config = dict(
    norm='rmsnorm',
    positions='rope',
    rope_fraction=0.75,
    bias='none',
    tie_embeddings=False,
    init_std_qkv=0.0178,
    init_std_down=0.0,
    beta2=0.99,
    decay_fraction=0.74,
    decay_shape='linear',
    dataset='wikipedia_en',
)
Each number is 200 + 30 x the weight over its row's rms, rounded and kept within 0 to 999. Layers, rows and columns count from 0. The size before them is the row's rms in percent of the matrix's.

# q: layer 11 attention query, 320x320, rms 0.0541, rows 0-17,64-81,128-145,192-208,256-272, columns 128-191
# k: layer 11 attention key, 64x320, rms 0.0451, rows 0-16, columns 128-191
q0,176,230,202,181,171,191,169,204,204,249,170,172,222,170,218,213,184,215,220,152,171,194,208,235,226,160,168,266,210,167,240,162,196,178,186,250,227,188,155,241,204,197,207,195,236,249,172,243,196,151,259,203,258,226,157,203,159,160,144,162,151,195,193,178,148
q64,139,203,168,138,192,177,240,256,188,201,173,176,209,241,232,200,221,202,204,178,207,189,202,229,206,190,194,262,171,157,196,182,164,185,216,242,251,161,145,238,191,200,234,218,192,231,186,246,203,195,214,190,258,230,200,171,177,157,176,163,150,204,195,213,219
q128,160,242,209,179,126,191,213,183,202,208,185,216,219,179,182,209,179,210,249,161,151,218,202,196,276,177,161,248,248,182,232,205,208,189,180,206,179,225,191,248,241,218,208,234,249,183,238,241,176,202,240,204,262,204,213,197,214,186,175,219,194,230,208,149,156
q192,154,171,210,261,189,215,146,165,175,145,216,215,175,218,207,198,232,208,222,219,251,209,204,169,164,173,189,152,164,220,189,224,244,249,212,178,163,224,231,178,145,183,192,211,175,160,218,145,202,221,170,212,154,156,249,199,226,242,236,246,236,218,206,228,235
q256,209,174,201,225,252,204,206,207,195,169,227,220,207,225,210,171,234,191,195,229,255,204,185,184,191,238,248,142,185,196,164,236,214,233,220,160,174,179,237,160,205,183,213,204,160,201,208,148,190,235,139,221,174,178,240,197,222,240,247,210,226,195,202,238,267
k0,057,195,249,214,181,227,200,187,207,179,146,217,200,175,188,172,174,218,121,207,175,240,162,187,222,242,232,197,232,222,185,222,182,280,190,157,214,193,223,169,207,158,193,196,223,198,141,140,285,256,175,203,176,262,216,208,184,276,187,228,205,160,186,206,172
q1,166,164,185,223,202,212,180,202,181,159,228,230,166,234,215,173,244,172,215,238,234,216,215,132,177,206,225,141,180,242,193,238,240,225,228,145,154,212,220,176,193,202,214,208,178,167,204,147,208,227,144,222,188,180,243,169,230,238,251,240,265,235,187,208,263
q65,112,238,201,202,187,240,203,200,162,257,242,169,225,196,159,235,169,174,173,233,193,165,201,223,268,222,196,216,208,188,182,195,204,205,161,197,171,248,201,172,225,248,200,261,142,192,183,215,238,219,176,227,205,153,161,182,181,191,178,170,208,187,191,177,234
q129,123,191,205,207,140,199,180,197,164,170,183,188,183,218,223,253,184,185,204,162,126,169,207,165,175,197,163,249,205,185,267,186,210,212,226,223,194,257,204,236,156,217,164,212,246,166,230,215,196,208,263,211,224,186,150,154,148,172,192,234,180,208,198,159,191
q193,159,190,154,223,176,204,160,213,179,163,221,199,178,247,226,155,244,190,198,230,224,204,214,153,179,209,210,159,183,223,180,229,223,259,220,174,139,213,201,187,195,177,203,196,181,193,205,157,219,221,168,251,195,184,252,187,236,231,234,242,239,239,179,212,247
q257,175,224,199,153,144,190,142,157,174,221,160,169,209,200,230,243,180,189,202,171,179,191,177,189,198,181,157,262,205,178,229,178,211,183,214,254,206,206,167,218,192,235,181,199,226,210,189,255,221,156,249,180,194,196,186,213,169,159,156,205,183,205,201,161,161
k1,050,187,213,229,270,185,210,187,199,163,199,206,185,180,153,206,186,220,194,180,206,212,144,222,136,162,181,246,223,198,178,212,153,196,210,211,192,148,208,204,266,202,220,178,213,207,170,226,232,216,247,155,193,216,180,272,249,183,199,228,196,162,167,173,174
q2,142,202,247,218,151,187,210,144,252,208,177,223,166,191,134,226,201,201,228,187,203,211,182,165,207,158,191,151,183,233,213,226,223,179,197,210,186,229,181,169,205,235,184,244,207,141,248,189,227,202,236,209,162,171,232,197,213,219,232,248,239,189,208,168,178
q66,098,220,187,186,202,147,163,242,214,190,192,226,204,180,171,230,182,173,206,167,180,165,144,210,258,204,124,204,205,238,192,175,228,179,224,230,246,242,183,231,169,210,218,200,207,181,191,234,205,219,195,185,233,196,188,250,137,197,237,185,187,187,208,187,173
q130,105,260,210,173,192,145,179,244,189,203,220,208,207,155,172,229,177,174,188,157,178,173,152,234,215,201,196,188,206,213,179,171,173,242,156,205,195,234,153,209,207,182,191,204,200,187,195,224,245,214,220,189,190,236,139,246,167,170,218,179,212,145,239,233,189
q194,113,231,215,201,167,151,175,129,171,302,201,253,221,131,154,235,144,219,149,193,157,177,142,199,251,192,162,211,215,166,209,178,159,215,140,170,189,213,212,163,172,189,187,196,172,211,178,222,191,201,222,208,190,200,208,261,153,216,199,203,237,181,204,160,170
q258,083,237,168,170,211,186,233,232,230,220,206,267,245,205,192,164,187,199,226,185,187,222,169,205,242,128,240,149,194,185,182,223,196,209,178,219,214,206,185,197,179,129,194,220,200,267,193,140,202,229,181,186,217,264,188,240,159,203,189,137,169,199,162,211,166
k2,036,186,194,252,240,267,266,218,204,177,239,208,184,210,226,245,215,206,239,215,177,188,188,215,197,248,192,143,193,130,206,191,215,239,231,202,180,223,222,194,173,164,209,195,199,216,204,176,161,225,231,226,195,197,211,197,221,204,171,283,193,202,194,190,215
q3,120,198,228,190,158,188,187,152,211,165,186,213,182,206,208,202,211,184,222,245,245,210,166,152,203,193,168,185,187,224,188,247,230,198,240,198,182,239,220,193,208,255,205,228,238,136,257,232,211,192,248,214,173,198,199,164,221,190,239,208,246,180,201,182,161
q67,082,175,180,181,221,200,244,172,132,192,209,216,220,184,204,197,212,174,205,233,216,203,181,180,222,185,168,167,236,209,186,198,184,186,159,214,216,219,224,245,169,170,184,210,187,162,223,184,190,223,176,212,196,177,238,199,130,260,203,213,199,204,215,263,237
q131,098,206,244,196,233,237,179,156,198,224,186,217,165,171,203,205,216,183,211,281,232,207,181,167,211,169,211,179,176,179,199,193,207,202,134,236,207,145,223,151,189,159,194,245,142,155,186,200,183,170,211,150,204,188,256,202,226,207,152,201,207,194,199,183,150
q195,097,218,199,172,192,186,157,203,167,244,199,200,233,196,198,205,154,186,186,219,218,158,183,252,241,182,160,249,220,190,224,219,194,145,191,219,232,211,180,193,215,226,244,173,218,219,205,233,217,190,245,175,224,223,164,216,78,160,175,213,126,133,242,154,170
q259,095,211,218,160,158,172,238,239,207,193,162,186,208,143,190,217,210,216,242,182,197,207,178,232,230,179,167,247,203,174,165,194,180,186,205,219,220,189,168,248,184,196,210,250,226,177,193,198,217,205,183,157,171,240,173,206,136,191,192,143,200,132,245,191,157
k3,039,163,189,198,211,255,153,182,242,215,195,211,226,215,137,243,184,186,298,203,204,233,155,169,206,194,244,173,242,213,141,195,220,244,240,174,235,206,110,156,176,258,170,194,221,176,216,149,217,187,171,196,160,167,189,181,240,244,159,165,252,215,170,217,252
q4,126,242,193,177,169,205,189,191,188,184,215,217,226,168,217,166,156,181,231,128,153,249,226,159,245,191,206,240,259,179,228,206,165,217,150,229,219,205,173,265,184,148,197,220,245,170,163,232,150,190,210,212,242,218,220,231,191,190,207,186,171,255,189,154,197
q68,096,197,230,190,192,202,219,208,201,203,132,168,176,214,193,233,144,187,188,239,181,182,199,214,187,258,186,174,210,217,173,208,223,218,209,192,234,207,198,169,179,214,219,220,200,151,212,204,227,167,253,118,217,161,209,210,145,209,194,241,171,232,176,179,179
q132,100,175,201,198,193,219,171,187,165,192,172,207,250,142,236,246,199,159,239,179,184,180,218,194,218,225,149,188,239,155,283,190,221,156,215,222,217,166,183,203,140,232,183,202,182,203,179,239,174,180,228,164,236,249,188,204,190,170,168,297,138,206,230,178,217
q196,102,216,197,188,256,240,209,157,194,214,210,260,212,210,216,226,120,234,208,236,180,187,210,243,217,250,149,249,215,228,201,208,172,183,175,211,205,156,198,183,219,205,211,194,204,193,192,212,201,176,240,149,208,244,206,234,151,136,159,236,146,183,205,181,145
q260,170,176,210,245,210,226,193,178,184,151,230,246,171,212,175,179,218,200,202,235,220,233,220,157,188,217,219,135,184,238,163,250,224,223,189,159,161,227,213,168,203,196,195,220,177,150,227,160,205,228,150,221,149,170,249,195,237,253,246,265,247,215,198,206,255
k4,049,199,229,187,237,200,219,237,212,194,204,201,173,245,181,233,221,172,231,226,222,233,132,144,199,243,228,183,210,182,163,206,199,259,301,178,181,185,243,143,183,156,214,166,174,195,211,142,171,242,229,208,204,194,146,206,226,208,233,213,193,180,161,239,212
q5,103,174,220,216,231,217,232,189,206,165,196,188,227,266,210,153,222,189,222,194,258,193,235,182,134,192,250,174,157,249,185,238,218,207,229,139,146,213,228,157,191,213,238,166,165,204,263,139,241,220,153,221,185,181,262,157,221,209,219,215,221,180,197,233,210
q69,086,242,219,197,198,178,173,230,178,208,196,223,201,130,180,233,205,210,191,203,219,209,164,188,316,188,209,164,201,221,173,205,173,184,174,245,212,250,171,218,193,201,200,250,217,158,163,228,217,242,174,159,212,209,170,226,233,177,237,167,233,157,208,220,225
q133,110,234,214,194,191,148,153,274,191,219,185,217,219,118,184,226,187,200,174,179,196,212,148,200,290,153,170,212,223,199,170,163,152,169,204,233,207,227,176,186,175,233,196,202,213,192,175,221,196,237,185,156,203,228,169,239,156,165,256,156,201,171,218,215,207
q197,088,203,190,194,181,150,241,239,194,202,210,207,294,167,201,200,197,168,169,195,206,204,183,162,222,181,196,158,186,182,173,230,176,196,161,196,207,217,207,234,149,211,209,278,142,135,194,208,230,241,197,179,182,206,202,175,243,232,200,134,243,191,225,225,190
q261,093,173,214,213,223,153,256,158,215,220,199,212,214,192,203,229,135,197,187,165,220,179,162,153,212,204,215,121,159,253,190,185,178,198,179,227,197,206,220,198,201,227,174,208,200,222,201,184,202,236,150,157,176,178,217,189,196,218,207,172,257,203,196,201,203
k5,040,219,200,199,196,184,194,234,193,181,186,192,149,245,228,125,230,229,149,160,166,159,263,209,177,219,164,268,172,181,201,232,159,227,192,197,175,190,223,276,225,222,218,203,201,237,172,193,212,185,230,245,200,221,153,157,189,163,201,218,167,188,234,199,160
q6,083,240,218,218,192,237,238,206,216,198,202,158,199,178,187,227,166,175,228,177,203,217,180,209,203,220,207,187,235,173,180,246,206,225,278,236,203,133,236,208,163,152,204,241,210,222,170,181,222,204,208,148,232,213,188,190,179,191,186,183,165,206,200,213,207
q70,079,215,182,192,207,196,220,198,141,241,157,203,228,197,218,214,144,191,212,230,211,200,195,218,233,218,195,142,198,219,169,200,206,144,202,205,202,219,198,217,213,197,194,254,232,156,214,246,184,242,220,68,201,217,246,222,151,152,216,174,99,214,165,231,233
q134,098,180,212,205,204,178,151,224,175,239,176,188,236,184,212,212,146,208,219,177,231,228,167,251,221,202,173,202,207,271,173,200,215,155,241,173,225,184,178,181,216,233,206,201,190,173,206,199,190,223,201,133,205,199,172,183,129,178,241,160,98,188,186,207,246
q198,092,193,186,205,233,175,216,160,171,251,180,198,275,231,201,204,167,188,183,199,204,231,222,226,142,231,214,213,193,228,196,240,264,189,172,203,221,174,219,211,207,203,229,233,176,180,229,225,203,199,205,133,163,202,202,175,151,200,179,264,175,187,168,228,168
q262,151,175,168,210,231,198,205,220,169,182,231,212,185,232,242,175,226,242,213,193,256,194,212,205,195,189,252,138,173,217,177,211,204,231,220,174,189,177,231,228,221,172,215,192,194,241,200,158,220,251,167,172,191,210,236,197,215,216,207,188,182,196,180,273,242
k6,034,145,156,228,215,206,143,206,200,171,235,212,200,224,231,187,196,230,217,169,205,160,185,203,192,191,204,149,187,193,215,170,153,179,143,207,186,254,189,212,222,189,196,173,165,194,166,198,147,209,222,188,225,214,172,209,261,190,182,224,195,164,209,229,181
q7,088,217,180,224,205,190,195,251,159,194,222,203,228,148,223,223,181,171,168,220,135,223,205,224,235,192,175,242,236,124,200,170,175,179,165,234,239,172,170,257,195,171,145,234,222,202,170,265,155,212,207,168,214,228,148,267,157,185,222,218,220,220,201,170,199
q71,089,166,219,197,213,207,220,188,232,150,192,175,147,250,180,172,221,194,209,188,186,183,224,180,105,239,213,222,222,206,203,194,224,217,253,181,181,186,190,167,209,202,186,168,180,217,257,170,203,207,241,228,212,158,201,202,192,236,170,254,201,208,176,181,190
q135,092,152,196,220,210,231,182,131,192,173,204,194,153,267,182,174,201,182,245,224,216,219,202,183,149,244,255,205,192,221,210,210,234,238,207,180,189,150,224,163,207,175,193,181,174,197,241,156,201,165,226,204,204,152,224,210,230,217,175,223,172,198,179,185,181
q199,088,185,251,231,208,218,194,164,194,178,205,184,126,221,203,208,184,201,195,183,182,222,211,189,171,237,214,210,211,214,233,168,246,242,240,200,169,176,189,201,221,200,151,149,220,222,242,170,178,190,195,213,208,201,209,243,211,189,194,268,170,215,197,212,200
q263,088,197,231,214,220,252,191,224,220,165,230,208,249,209,202,173,221,199,170,238,174,225,245,189,192,204,191,208,215,144,203,204,237,221,226,142,155,217,215,182,222,211,187,199,194,191,231,172,215,209,194,265,197,205,198,212,209,231,207,239,253,216,183,141,210
k7,043,175,192,194,192,229,182,171,228,196,241,197,232,158,160,235,168,200,249,233,256,192,161,181,194,161,251,152,237,231,181,171,188,182,208,198,218,202,143,103,182,160,212,179,180,188,214,166,160,236,149,170,179,191,209,237,189,239,211,147,177,205,158,189,227
q8,085,226,198,167,209,187,153,224,197,224,178,221,258,172,199,249,176,191,170,217,160,177,167,231,211,187,155,225,238,167,197,176,193,160,188,224,243,210,164,224,205,219,167,210,214,210,195,267,171,192,208,226,210,184,174,246,179,199,200,226,225,201,224,200,188
q72,089,163,217,173,244,185,231,213,235,151,205,191,186,182,170,188,161,141,222,236,253,169,201,223,180,250,187,176,217,209,204,171,243,222,222,200,219,174,155,136,234,215,213,178,185,227,237,176,178,180,190,207,189,123,185,213,217,247,192,190,237,167,216,167,196
q136,096,135,220,181,173,208,176,210,200,196,191,204,218,127,232,252,154,207,197,180,201,194,185,270,196,202,167,215,209,187,219,168,241,203,213,182,213,199,196,194,176,216,171,140,208,183,221,178,168,174,229,191,190,198,158,173,194,184,193,172,104,186,206,192,217
q200,091,179,225,229,237,262,241,186,244,136,168,212,149,196,227,177,158,164,207,239,214,172,210,173,170,259,202,201,193,223,264,165,232,262,215,161,168,203,194,183,219,210,167,154,170,196,232,171,171,173,218,241,183,206,225,196,225,239,178,227,233,200,190,171,199
q264,086,172,245,203,242,221,207,233,227,182,231,208,219,203,194,189,204,161,190,219,174,208,228,195,208,229,186,177,214,196,202,217,232,255,221,187,196,210,210,172,226,205,174,176,147,205,207,165,182,209,160,228,208,174,218,211,234,250,197,199,231,198,236,218,196
k8,041,206,204,241,205,266,166,183,195,183,216,220,208,226,187,206,202,227,208,246,249,248,226,195,215,234,198,152,222,168,222,162,179,208,173,190,192,246,192,193,229,177,240,162,202,225,219,159,177,223,180,219,232,221,209,213,180,204,224,190,231,220,231,203,190
q9,093,211,201,229,185,192,217,199,204,207,195,150,160,182,214,198,221,219,210,137,203,242,219,182,202,188,243,217,197,172,211,193,180,248,218,201,183,195,226,230,196,180,214,233,211,196,156,196,234,229,214,177,238,255,202,175,155,171,173,185,166,221,175,205,175
q73,083,216,154,215,159,175,177,186,114,237,169,226,224,168,225,240,223,244,167,191,197,212,195,207,224,162,227,198,195,235,190,174,188,186,158,184,190,232,227,240,208,219,197,244,253,177,184,240,185,217,210,181,162,201,217,162,191,178,169,200,150,245,173,253,217
q137,087,224,162,206,168,155,174,232,167,232,161,211,267,181,188,201,204,239,166,172,235,203,189,226,226,184,171,176,192,212,124,191,185,158,178,156,181,174,188,172,185,187,217,216,205,198,187,222,229,224,184,145,192,173,187,197,193,229,231,149,154,193,177,252,228
q201,090,190,165,237,187,146,204,174,161,214,153,205,223,189,202,215,209,232,158,197,167,221,226,171,150,251,223,197,195,259,149,228,281,177,222,168,223,230,204,164,176,191,152,221,235,187,226,204,197,232,202,122,141,171,212,146,203,186,193,236,158,243,186,239,202
q265,091,244,154,243,177,221,210,190,173,190,154,179,210,193,228,201,233,208,204,144,208,192,207,201,161,179,230,230,140,199,194,179,195,229,188,201,189,209,205,216,183,192,193,220,234,179,179,206,206,220,239,121,225,235,213,153,171,143,163,206,157,187,184,182,212
k9,045,201,214,163,185,192,178,229,237,200,194,207,185,164,213,186,203,258,168,154,202,212,187,191,189,178,222,186,224,199,272,169,119,175,157,226,212,184,187,204,150,219,181,187,209,206,171,197,161,172,243,206,177,247,142,155,193,200,180,192,156,155,251,224,175
q10,079,191,245,206,182,221,176,193,188,244,175,201,244,187,247,243,172,219,186,141,201,187,150,220,232,189,216,208,210,189,196,163,160,151,172,208,224,213,178,204,218,204,240,228,258,209,171,248,235,214,196,170,222,258,184,208,144,193,142,169,178,194,180,202,152
q74,082,240,194,233,182,184,196,192,198,228,193,239,241,170,214,231,230,224,165,174,218,265,154,204,253,142,211,193,187,200,190,198,175,167,170,183,210,208,237,192,202,259,204,211,238,172,170,222,217,218,195,169,185,250,185,189,202,212,178,162,210,210,184,187,216
q138,089,216,218,188,217,139,204,230,177,261,161,166,272,147,203,220,227,217,190,161,162,219,174,215,233,156,176,212,216,181,172,240,135,182,215,205,215,198,213,235,133,195,219,256,235,197,150,187,213,220,197,195,203,227,127,173,185,209,213,169,150,203,205,201,186
q202,097,190,185,191,181,193,169,225,235,231,187,202,254,188,218,207,212,200,226,167,210,205,185,227,242,129,203,191,189,168,169,216,118,196,169,210,196,187,212,212,142,178,246,263,206,216,160,202,209,209,203,192,172,247,199,158,185,207,214,152,197,180,191,192,176
q266,091,224,202,225,173,194,191,194,145,187,219,179,185,204,276,236,218,223,260,159,218,203,161,210,221,192,217,217,180,183,181,201,209,186,216,205,148,194,169,187,230,204,236,217,217,154,174,185,191,202,160,181,193,250,211,230,202,165,184,151,153,222,159,201,194
k10,050,209,221,140,184,200,210,169,163,252,153,221,204,189,190,251,158,208,175,219,170,203,206,225,180,216,209,208,214,191,194,217,243,210,212,236,189,180,219,211,232,233,203,167,244,208,195,208,182,158,264,224,215,226,210,172,227,201,123,226,206,186,190,204,152
q11,093,183,203,240,252,243,224,204,211,170,229,173,196,245,154,200,201,175,234,208,213,201,257,159,197,210,200,194,184,241,148,246,226,198,219,159,155,198,225,166,229,194,245,176,170,163,244,148,232,220,156,209,178,177,233,218,231,205,241,188,227,243,172,202,269
q75,092,201,175,255,188,193,213,198,157,209,170,168,263,195,160,203,208,181,184,205,172,216,200,188,216,192,168,234,181,233,144,224,206,189,148,185,195,201,221,191,197,220,204,244,191,179,231,207,234,254,105,167,175,237,243,234,175,181,228,183,240,224,159,184,235
q139,104,231,158,217,195,186,232,228,152,225,170,179,287,187,175,224,218,219,181,204,154,212,182,155,256,165,129,239,184,185,168,188,209,170,190,210,222,247,200,208,192,207,186,272,224,164,195,223,230,244,169,164,193,229,224,221,197,149,239,198,247,204,217,199,201
q203,094,161,142,217,177,169,189,202,192,201,153,146,264,198,203,229,192,212,197,206,169,239,202,168,204,172,165,235,212,194,135,189,207,145,205,197,164,191,205,190,174,231,206,213,210,167,198,268,205,214,170,186,215,214,226,214,182,161,216,183,203,214,180,217,196
q267,091,189,188,237,232,237,174,198,211,187,170,157,200,209,159,216,187,207,225,203,188,205,239,158,191,180,139,208,168,219,143,221,215,203,205,156,155,150,185,193,212,201,205,215,171,212,176,182,255,219,151,178,185,187,212,213,210,189,215,190,254,211,208,172,258
k11,047,205,191,237,213,138,193,217,197,234,210,225,201,186,219,185,225,205,216,201,172,176,205,218,195,136,201,230,145,243,177,217,232,180,185,183,175,199,201,177,215,183,183,189,204,224,148,191,211,179,177,135,230,195,201,179,228,182,224,181,199,210,138,225,195
q12,087,229,190,193,186,151,180,236,186,165,189,241,218,176,225,228,229,193,179,176,186,232,197,191,198,161,166,225,215,223,203,164,223,162,126,180,264,160,157,239,212,176,229,194,268,258,170,188,207,165,172,208,168,234,185,184,241,187,199,189,189,179,273,220,207
q76,081,159,218,149,223,236,166,259,228,151,224,219,187,184,212,198,223,193,251,215,202,210,218,203,181,178,132,244,221,205,211,194,238,207,188,175,253,157,163,172,196,191,241,183,188,234,200,192,227,124,260,258,188,198,190,179,216,186,234,213,232,199,243,170,148
q140,082,207,178,186,213,217,185,193,250,139,246,204,191,233,176,166,241,219,243,233,224,201,214,201,182,171,205,208,207,233,254,202,229,225,217,168,196,188,195,167,226,187,205,207,182,210,203,136,183,169,200,256,173,193,234,175,261,191,209,214,248,215,174,213,202
q204,088,178,194,195,214,198,182,219,199,130,214,211,161,169,216,191,212,182,238,249,246,183,180,198,224,162,152,197,227,255,189,195,213,226,149,172,230,202,163,182,239,151,188,169,193,253,230,124,216,186,158,224,225,180,175,242,256,224,244,206,229,220,210,223,192
q268,088,209,238,164,215,196,176,230,217,177,195,222,216,188,231,215,228,183,199,180,164,199,221,183,188,187,188,185,260,231,240,155,191,173,168,211,276,182,137,241,233,185,255,187,206,243,156,193,174,162,193,230,199,264,198,171,229,190,186,192,198,140,242,211,161
k12,061,184,211,194,241,198,177,218,233,181,183,287,185,240,156,173,215,187,241,258,200,199,159,170,216,133,199,200,233,237,221,210,260,186,205,150,254,236,241,163,215,156,234,154,200,153,183,191,185,152,247,187,180,128,207,206,215,194,289,178,179,258,170,212,186
q13,095,219,215,147,202,212,206,117,224,190,191,231,215,228,249,185,176,190,143,214,152,216,193,162,194,217,192,215,211,179,201,189,142,178,209,261,275,167,224,189,165,198,209,192,194,214,221,250,151,207,181,222,193,220,165,192,221,163,166,247,185,171,242,157,213
q77,092,219,208,195,223,218,220,156,208,201,211,214,215,259,238,195,187,169,136,246,172,169,154,155,180,244,159,209,239,216,175,196,138,192,232,216,215,238,207,194,215,182,229,181,198,223,246,208,182,287,177,252,207,256,183,260,222,192,177,251,265,230,230,159,227
q141,095,228,248,179,232,166,211,149,162,209,234,226,207,203,207,263,164,161,169,225,207,185,135,173,209,203,160,224,203,215,134,172,156,182,177,218,225,239,186,197,227,188,221,215,219,193,246,225,203,251,160,213,198,208,191,246,189,213,185,254,211,184,194,163,221
q205,085,242,200,188,197,161,238,138,178,216,270,214,252,232,232,222,128,203,182,218,159,199,179,181,196,225,197,242,203,153,224,174,118,188,213,247,221,200,188,203,203,191,190,205,206,229,207,258,190,267,222,189,221,227,176,196,217,173,142,278,176,220,214,176,183
q269,098,219,177,153,217,223,202,106,223,191,219,221,231,248,235,180,192,158,168,225,180,184,198,176,188,261,195,230,219,189,186,202,162,216,218,259,249,187,217,171,169,189,229,171,203,168,250,243,151,232,169,220,181,201,181,222,216,178,168,236,225,225,228,169,218
k13,115,210,207,121,146,212,205,174,183,180,215,240,153,196,208,230,214,206,155,250,174,189,177,230,174,239,186,227,206,187,183,160,197,184,140,217,251,223,190,222,226,215,236,149,165,159,223,215,183,261,206,276,200,257,143,190,195,209,188,174,210,188,187,198,241
q14,098,155,203,245,214,228,207,173,202,231,186,245,188,186,187,227,161,187,190,221,192,178,221,176,209,199,159,188,173,235,169,194,266,184,212,174,171,237,223,186,145,157,169,234,263,215,200,141,171,257,197,213,191,145,167,226,228,217,164,219,283,201,179,224,264
q78,094,152,224,218,204,238,194,147,241,215,213,212,237,187,216,199,148,164,143,229,200,175,195,194,193,196,203,185,206,237,169,188,214,173,183,161,241,230,201,182,196,206,153,180,237,206,245,162,207,225,179,186,187,170,198,225,249,223,143,230,223,209,195,158,231
q142,090,112,231,209,207,224,228,237,172,215,229,202,230,186,222,229,149,171,177,230,188,187,164,203,193,169,230,164,195,217,169,217,194,169,155,187,217,235,214,205,207,215,183,243,219,165,241,180,204,261,206,195,183,167,209,209,211,252,179,219,195,176,190,113,210
q206,090,100,212,153,213,234,231,211,200,245,232,202,213,158,249,248,155,185,182,240,191,163,193,257,221,177,194,153,208,189,168,155,274,192,190,188,196,188,193,199,182,179,188,222,229,195,202,188,178,230,201,170,199,149,196,236,249,258,171,181,209,191,180,177,240
q270,105,134,207,239,195,204,194,165,221,227,173,241,179,191,174,232,163,206,180,210,189,166,186,177,183,185,172,198,211,241,200,191,244,164,201,169,169,235,239,185,170,178,130,229,286,242,204,153,198,232,208,220,186,151,164,224,237,238,161,219,283,206,193,231,231
k14,123,138,164,212,220,237,225,191,182,160,244,197,187,172,254,195,205,155,125,215,169,168,192,195,175,214,193,225,220,251,196,187,186,194,199,189,208,256,185,128,181,199,171,196,217,211,233,212,203,227,165,214,216,154,166,228,254,238,164,208,229,145,152,220,212
q15,107,157,156,125,180,214,199,244,234,233,235,237,218,218,171,224,174,139,200,182,209,177,214,189,165,219,229,171,229,149,210,212,242,264,229,171,171,182,163,243,187,217,166,226,199,251,209,190,166,216,160,220,204,156,190,192,201,216,203,273,178,218,220,202,231
q79,095,188,215,200,221,225,223,189,209,246,214,213,236,190,216,194,213,158,126,187,218,174,204,229,163,237,206,181,269,236,222,191,233,233,246,197,202,179,157,228,150,227,203,207,218,196,162,196,170,211,166,212,225,196,217,216,193,238,190,197,215,200,265,226,196
q143,088,181,244,206,212,226,235,153,161,293,181,214,240,163,276,235,194,185,118,230,195,186,185,217,187,210,178,203,239,215,235,177,196,191,247,216,238,175,172,222,162,266,202,203,235,223,143,237,176,195,206,173,209,231,196,179,175,216,171,245,153,179,260,182,144
q207,091,192,207,175,164,196,244,255,167,217,174,234,282,187,216,218,194,113,147,185,229,172,200,184,183,232,205,179,244,230,218,196,239,230,198,189,226,201,162,223,180,231,182,259,221,162,194,173,182,212,127,205,184,182,217,193,170,222,218,235,250,178,248,207,177
q271,106,173,139,132,190,207,184,251,217,235,226,242,220,218,161,211,196,150,183,173,208,167,211,185,175,209,236,151,225,162,211,222,252,267,229,178,184,156,190,244,174,230,160,209,196,248,209,193,187,214,151,203,170,150,195,172,205,220,208,258,182,229,231,202,243
k15,127,219,170,234,211,187,185,221,203,253,258,206,248,210,210,196,207,85,176,184,239,184,193,221,275,265,203,188,222,199,198,215,193,256,252,211,198,219,157,216,189,180,257,189,259,237,235,152,192,191,163,236,204,233,220,213,224,187,179,191,214,231,219,242,233
q16,095,229,235,232,205,147,201,181,220,242,212,196,215,125,128,152,224,198,213,207,216,197,156,223,237,243,153,214,253,231,164,240,195,195,233,123,197,242,205,229,221,226,209,177,177,178,190,202,221,266,230,160,220,201,189,222,160,230,237,199,229,220,219,204,186
q80,096,237,200,195,220,148,201,205,179,246,209,193,243,128,134,138,204,182,160,204,206,232,125,234,233,218,167,188,233,227,163,226,198,209,234,189,183,158,186,234,225,244,212,192,186,199,179,215,232,246,209,127,161,188,207,214,224,210,229,189,201,210,221,197,178
q144,094,205,244,191,229,161,227,165,165,232,202,231,254,148,209,218,181,217,146,241,146,256,146,186,235,218,161,199,241,214,195,214,184,200,216,212,177,175,235,248,208,237,222,227,210,227,153,213,223,224,197,151,170,182,194,197,198,198,233,217,215,227,210,179,188
q208,089,210,247,187,242,189,204,173,194,283,217,215,264,144,177,233,170,174,160,211,161,242,172,200,205,214,192,187,213,177,190,241,186,199,219,188,172,183,218,240,192,243,204,215,213,231,161,208,215,236,198,108,163,197,156,187,194,206,212,216,219,195,247,184,197
q272,107,224,227,207,197,110,181,177,215,247,199,187,235,122,145,164,200,183,201,192,212,232,132,252,226,230,133,210,242,207,161,233,185,181,227,137,207,209,232,217,227,233,184,190,178,220,178,194,228,251,267,158,213,209,180,211,177,224,240,196,220,209,243,171,187
k16,126,224,220,201,193,161,210,227,185,197,240,220,217,210,184,157,196,199,180,163,209,236,145,193,240,241,167,173,166,248,200,181,243,227,257,189,179,212,180,199,241,168,180,175,210,176,142,211,172,252,239,166,200,188,258,230,161,252,226,205,219,244,285,204,219
q17,097,223,191,148,131,210,173,119,225,191,186,246,226,187,218,175,193,192,119,205,216,253,156,233,217,191,136,182,231,231,219,224,227,208,193,289,225,209,187,213,141,243,161,182,228,208,223,204,214,188,242,174,144,172,201,237,225,204,181,177,198,209,195,178,234
q81,092,208,198,180,158,229,179,172,208,193,209,252,201,168,185,176,167,209,140,215,180,241,139,260,202,195,184,183,224,216,243,226,225,247,235,289,168,160,168,205,160,266,181,166,203,189,203,188,153,221,250,169,173,170,237,212,206,191,170,142,201,221,206,225,223
q145,088,162,196,174,168,209,171,182,241,217,204,227,199,180,159,179,197,182,198,218,212,208,157,224,255,167,158,183,190,169,233,238,251,216,222,183,168,130,165,188,153,232,187,231,198,176,191,203,161,174,237,191,192,182,190,205,185,243,211,135,210,158,213,227,200